Weights of a small GPT-style language model, trained from scratch on English Wikipedia.
Size: width 320, MLP 768 SwiGLU, 27.1M parameters.
Architecture: RMSNorm before each block, rotary positions, no biases in attention or MLP, untied embeddings.
Training: a variant of Muon for these matrices, 639M tokens.
Each number is 128 + 24 x the weight over its row's rms, rounded and kept within 0 to 255. Layers, rows and columns count from 0. Numbers have three digits each. The size before them is the row's rms in percent of the matrix's.

# up: layer 8 MLP up, 768x320, rms 0.129, rows 429-454, columns 0-79
# down: layer 8 MLP down (transposed), 768x320, rms 0.0803, rows 429-453, columns 0-79
# gate: layer 8 MLP gate, 768x320, rms 0.12, rows 430-454, columns 0-79
up429 095:109125128135148145108101143144130129135175134140141139116143148101151169138100104068121158119149102136126121119158104166141127110136143129133141134164151140144097140127126156126117121186111131062125113159117133109169156096089132156111102111
down429 100:102164153117148135139145117157149104101126133140096122095138106148126191099140159098129164124177155111129135129112132133091087151116140145162127125132147147146170174128083150087104130135137140120138116102159112138111127171151105144083133116
gate430 099:113148089123181156099119127139165102164117119133143127134159132137171112120124170153085123131118094159153137145136080118175074165102140107147145133131147079091156143175086120112113158120144095121102147105120119142183162121166093120134115106
up430 095:103115150157144138124134124126161108128143135124098111148119108142129163144139139101105168131114141176138130082144106117161120113078113071136114137129119162140112158126163121129120146132143124108090084175104125147145093160128098129145109144
down430 094:134138164094150127152144091156098164146104115120129133123104100138141161113131151153109130109118098124127105134145087160113135156142101147128145132110131154139118126070158143113143107143146157139154150095143142140152141134120116129157133103
gate431 102:121101132129134138143135109122082142152091147126128152144124151112160146151121118161157127154113092110134129101146086089127124098168103112144113150101122167158123129148113076147127138117157144113145127102106115155119137179111138106099149148
up431 101:140158116092157151094146080122089134112133138108145168160115156095118096137168144133125084179081115137168102115126098083134107101120103106162120134130110146122072135113082138118073119099175149154120138121145109127144120128108139092145160162
down431 100:116124158135150126184127111125155099158110131136174170105130112077138108119104094129178133186115132154132122126098105099129108136114129151134165103123131167172093124095115103153072155110131161156131090144154155098137174109113129126081142113
gate432 103:158119112149118150118106148171122153108132133144131095104131079153139086214122120120122132150117135161104129154135120116086129103134110114153131127150128124126139125083131153108131122137131087147104143151135120128158091153123158098146114148
up432 102:140126096130109155110160112119150154139109118107119142127122077125114102133150140174141131118139104114140136128138075074162124134120108139167162131098136149097177179073133076124141133135120093113129124136154152091106154116086125164107100123
down432 100:100155132122110125133113139167147168122113107111152111071056156096115053102098111135122135100170140113126148101172155142151130091092111113107133107175134118125126107140107116147109151094136114092185160154116129140148133137115099107083142126
gate433 089:095131155109072145084091176147069151153112137139134095120110124108133124126130111114069129115129161169150140148122131126111150136154079160117125145139131123128124133158164099124071091151141121106103157123123119131096154155134113173129138135
up433 093:071150133139152078110113161076143103075142095146135133144136133113161111094121116133147129101152147145148139136149136126143115108214152155147114111138109134142107118124123160136129165071175129144107139129090157080091129102154121129158098096
down433 095:122057132187117136125154132147146145119121112087134131111158101120067126097146144097146141121138110130159128147131127124120160159120114143139114110164122203110124133093121119139075121091157110104067107099165137128148120137128105137136127091
gate434 097:137103115125153143132134126165111154149139187056108142110119109148136105127115147150140105162147139107119110138129143121125115165117170117134111128141105123149124171159134184167118139099104107145126188119079141172094110162098115147105157167
up434 100:144106159093051124160117111161108140143184129138125115181081132167115137116121024149132129136109144132144120124107115109057114129123127088152119145126119110160142100160117108124115124162147127132133135110139094161127151144147106122104136133
down434 099:140167145134134049168102171151108138108166143151149102097068134119141086126118123121161182129124131102126134106117115129094117136147110146111151117106131122189165126166123105106133145129180122112115124161148150136136124098136093099131115132
gate435 090:092138144121114114125129195128134103119145094122119204097140149104110163112147123145103135150127128171122104139128136126135165120124126172128082118144127144170109074126124100137148138138108087123134127142160114097144107080146101131121115144
up435 094:055095123116136116132135138133122123147105129130164173160125110128133138107139099105156088165119111076102111144131144126102133148124173108110176101127180184141125098112076125094175118156124129129151168078170180113149126118116106146147127152
down435 095:119122167150095116122132093115117092100147109114064137168152102151136146149103116123123158125120125103162124118126128116149123100122143136128109112136117123087143145103128157137125107141106159142129068088148130105147157158144092085100095164
gate436 100:127140124142156125124144151120138097134164128145123106098081149156176141125088123091143160144092124161138097169153122131150157123158108124103151097134141096142099169145161140098106150150125086130114136170112110102129146158130110148138143130
up436 099:157118122118137142147082161154143156142121148113143136163130098153114108117121129113110135083135166144096108147107161171148120119179115121114100109140165110144112132116157128138111132146129201126068139142134130127113107111134137122173131085
down436 098:128092158105176106087166132139110140131123149120124102121123092124136140133107146130116121156114106138129146126121112118137127101116131138120114094134141069132109118160088107149092122143095102124057137153131132091115130098109105114119128174
gate437 108:099214104090128129111168148119146117157136123074095151133156111125139108127095102057159120122116159142086062104162144149112149098136094123153116130096148162165143107131091125148140148131152138104122111127091153132138140161152098129166128131
up437 104:136174085097159129138117126132141100122083133071096104159119169121124110095122112072111112152123173134105127122147113140136127104071096135137091122112122155137095132174104154173162133099144154116114120143105123129118132163151070118163103142
down437 101:138122158136112078084135107118152149137168121154150103098147132166101124108130122183124138135097110099175111159129115171127174154146148141103125172159147096143100146141126116175096097133092086107119143110131131130137108108145135134129128112
gate438 096:107081138139137147132142124126137123100162149128121120091103073177153133133116143141108104131127145107117121135135137115128106138143170134121164172120161116155103110112181152160111102079116137146093087133120123086152113161108100145110136182
up438 096:137098162118161156149159107121152113204103151140149177138131157105107112136148093133123135117102111103134124138180161090140102113139114099132104164115146176109122127114094100150126110094102145130138117118158133114077117130103119120165127146
down438 096:117138119090121123126146097141119123117105112120100088196117129122106130185142150167126133137183141116113109098117165173103143143108146123140160112142113131132144175131114143111120127141129108125091171096155109097132091096144164158178145152
gate439 099:123184136118132144144119147156140112140142138119083117147124126109132191113118144143160117119157158095091157143105133132113126141132146125104116131167108156119117132119109094136120106148126151139102122171144072174136143130162102156134122179
up439 098:135131105094099111129141144152088126097202147124123083149152143115139101117124129138137119155138110126105148121119115155171133105091126132121117158136150150132170126124146122134156135081122151153152157113122168125158121139102143145099134077
down439 098:094117103125158135137146161102150123123131124131116081147145194121119129119144127134143122122101123117155134116100143174124147130117151128118104087129065138125125114147129098126115103079121212113127127149111111130133142109129105117145149091
gate440 101:105107141116131159126141087130093121152114107154125133090117096151151115104132126156126145130146108152144106134121087142163084079109108139125113099139088146113115119124157101135143128113172103081150117142117195128137113161079143125138093154
up440 100:139077106154098118124127125139115130100139071138162094134164064107121128099140081129124131159124148128137104157113123144131133129125139160150160086146142121162112126140149174111103099129158127127114142117146171087171137124130067115134151114
down440 102:150143146136136087156127134156103151094158133139142114111117159161168106164078150159111158148151100131116126144168109113162150116105133132125158120100115100146128141154136160097114155107102115112121094142121155133154193094116122097121177107
gate441 101:128113123137093130141167124124123130166108098126131106106143129108148153172103095111144097163181085177149114134157128122152118100114121132132143123141076141117151091142150119110155168115139128141084121146106105142120105114149124156124066146
up441 098:160113119153124096119134122101136142123099149154155114117150110122135150140101142101125179110135121141137150100157156116107134081129172114096125125098153140119093124131117094109115066113166123128150120130110148152106125147151092171167119086
down441 096:135109145147109140135143153170090118136127099131113143135076141102136107132107079144083149167109096130154166081120113133135130115145122162144113111104112084108142112144122117096118130172131144137109131157143158092140158100163137114135107097
gate442 091:102124113100129106138087131164158121135124153130164124120141156158113140120106155116137134143141114178121138131128106176134128109143117099089125134088123160148090093126108158122084158116126132167142123125197158146167116150106148093103140145
up442 089:119117161126106101111168168120111142109140152174078122145151111101142122128072138133133119136171101150141093130100107103143162138127150132153154117100141104119137136098121101094140096098157126169104143090154130105109066071140128170144149098
down442 090:143106084116160111154172115110090110131144138099160124148124116116119131133160144148131145158119153103097162107131101173136138136129102135133093147156117153131141144155099171135135158146134130157176108129119162146116128133162141104172106139
gate443 092:144130139128125154142088112144112120150171146102135154130172158148114088137145136126116125117163125138129125136159107124113131140150110139152139111136095159099192144133112132161116107104145152160116180127125140109116146123147129103128158119
up443 090:101115139104109100140141111053138117110132088109116133134137124142152106142096135135088100114119122129173127104076119079105130156145128115147119090140163112107150105147165130148134158140102104145158133108116202126131141141137161116142101096
down443 094:135098174141101120136120070135138136154155123132153114132110119140146075110117126105132128139136155117107107127147154111122161152175104137133119121110127122103108144135077142098182053127144155155125119141108135123114205062119104118124137121
gate444 114:127132109126121122146105117108136154138126097104112135146103092139108119131151122131146123105111112107136103144110153134139177117135109115164105105080077114110159130077134159148144077114085105115172114166088129166130147138153144118067121154
up444 107:103149111140099103109140139096124130097118157111135113066181175143085118161140131129124164125121100152115125108150108115119124114124106135107079183080182127102152122154108130133123168121101114108159122105120142118141142142115086159127100144
down444 105:084123172122111188125138111134149152124130129151090150108146130117174138129157128136131168125181093167108123138162114111130115135112151122098114138138145160142084139135144101129102127132138150108165110107168095112185115136117126101149138165
gate445 095:137075106200102097114104152162162145149171155128088131115138129101123103127166137111129086103121141150128116119107099168122127141094137113105152083132096141151137090111104119115138138131148159143164123140097184138173118176136143138117155112
up445 091:134145106089110124067141116154091140090125114142124120145102126142137104128124106151142105147129127090128127153158100156117130131139137112112117116160108171131112142132144146090143103126138146129148151155084127103144130138114101058111113147
down445 099:100112148119122104177126112068144099139103141081115101138088156124149138100115121112142138134134084131118148169103134121122129171136104149149119139105137091095124118158094121141148125158127165122101111130135075103098125147122136171178119040
gate446 107:120140129133139126141143103129167144157105174115110131137142158114148144118190121134122142112140118117079104113128113108117120140122162143152123084115139114126108128109136138152081161150105118157153112140115167125110141132070188175097108131
up446 106:136099149131086126139123130158126134125153153124128161138134149118101114121168122166113159138134167088116152112122129123141149109113125117141095081130139077167130136135120136106147161145103095067164181104093104134165167111094170116173152131
down446 104:154138144134144111118132147119137150139134152095136088152156128149168118106121109143093107133141129137112133129126111117121156136120088158118110087134136148095096133150145130116106162087160108104112140122164096115130168110116153159116131135
gate447 092:132139149165066099143137153127125116112097132098090124144089145157101111133125117123090130148188103150183123118166130167107112126135106127123146073135121129138115140131130146093129119092159146088114168144152151079128095172097141128113119093
up447 097:103130137157113125140168149157111124097116148142191107111131119111092118160142133135094093107161131121135191147112173124138124095117159086114089166131130099116145124119152117073120125131134112136135110170174135162181141159124157111162158149
down447 096:131145122148117115128135112124116146126102138106043104135102096111110119106103122140155124113085142100129162133149091149111162146091073143131142110109121127120099152126163136136132133168155099155137131105127133142136114152112177158178150158
gate448 105:092145142169152099104119136167080128163104133119148072140166130114123175150106145152152153111129154185080132133133128091129125132139114100132135108138126102087137145188121091101119105155091093181140137112161154137142080172077112149135106141
up448 109:106153155109122126098173124126136161143095151081143132115114128106133104090141095105136119098143129130152155167126127090122156125141100127134161107100133093133124175144186104114123127126128102122105132130153143153125145139139128124128129120
down448 105:131100137131120103108131128126105110137114149088126139120168133116198140159136120136099128122128089137117134187114152141075117105176146110121139130129068104116170129118115133115191157117131092095162150115104150100112123123118137139096135147
gate449 086:152122133123124165094150138164098135146093132133177140159129124117175110156137075124149090100112169111118145153105121172142117155124046075111122118089150165126112122142127148099154135139159157108109100115122123126167151116107105122123172107
up449 086:137139087146118081141139121117102129095092122079136097098072140084131147139121099157123122116134118094108128110153114116147094114118142122071097133153123077147136132158100120146125107083160142136141128135124131123103113108135157117132123092
down449 089:095118115160179075098112088118112165147139119133160155149106117129125133122126114096145145109110115150116100088132105132149116088154132138106150144120111141116141158141054141139153094127130150123119159135102110152100142118128112112091123115
gate450 096:123123172088137123092139136154139104148133148094079152185118139109091139125135141108124114111128109101073141121142084135132094157115143106120139110132121093153122113097129132156165134160132115056111112095125099152115109117109136124174118142
up450 093:118176106093145168098111074144127096102144117167116146108127196167078121104122129098112060109109132131133107100082116107144119122124140140105112127123128137086123112127118089130131168125082147146103125152107112138166132134139159126101105150
down450 097:161134139192130141112139133152108104105136162114132140116108130117128075140130112107146113161132141107106136149173194104156130128077149137142129131111148134108129136120176140102139136092128106101104153170153175114147152162117121128112136163
gate451 096:125197118098121121127122175097142134149119118160131104143094148090093146113159113123149101119164147141081087134147127112104160155116119116114133088107105151122106110153131110139127100132106156100154080156126128144098145153133127161160104151
up451 100:139096132088104098120108054134153116156154142143116108163141153118091101069129121098069127098136110182154105129089121133099113154142146083116132099076102116158096142120095161115140100116149097188127153167123127121141139105131132136078123140
down451 097:123165123098154132138134111117107133142158150138106138124124095153140155133094124170174132115147143100111162121150113143146136144161124146144136183108148103134115101121095134132106161168200138111157158152119111149164085089139138128132127104
gate452 097:068108151094101127133134143154126140134107126081155142116125102131157123118093108175130130102126140103132108125094122116140119139147153149132103127153120146122091130141161125131125092164138122136127151143095135167134133112180106158172087134
up452 095:122062127127134108154164128111151134098164150151140142107118149151170133108142141177131097154114153100129162143133117148122160160129112107116145122093190090153134101153146148121107100166131126173107115140155135066160155123136105093138133108
down452 100:105161144163160132135125112123138126132148155142134121147077078166143138088095141110136104080123132142089129152101123117140160146155131159103170122145130121145135128138165123142138110149116091134136147139142120134131100153142127145104142090
gate453 105:105086103121178124137139160154158103120148161159102124081153120112121121098155112114116089098151135122106097136100176121115139119132148102116143125114119102153132131097146162089121144118156097147115116129123107126103147123096105115191117158
up453 098:098110116154124119089104138127128147128098131160146124186187149117132112140144151129100203135153151112159152079130141109165099160109142163119137126128157147124201151126112128133138155148164161107130103168107115137168143177117138162090100149
down453 104:158153136123101160123107131165144133117148117125165156153136150143097139126126130107068159174115119130173141136100120105139137116169093164125112160160171115135079119163133139132120114105173159132114138105159111142135097128117134148124104161
gate454 096:122096126145127126123151112143130121145084137150101141133131160132127055138125112104168094110147140113155123145116114134102170158154150157173093113113141120151093132109116136089131113091107100150157121121126128132138150120157134169125133140
up454 097:144166153155095153137128102156074106105081123166139119131097148135133124148150115131099105162132118144075147095112157162155119114110153148124090158115128166137146166134114134134121099127131141134107083069154096145098102073129140137106132113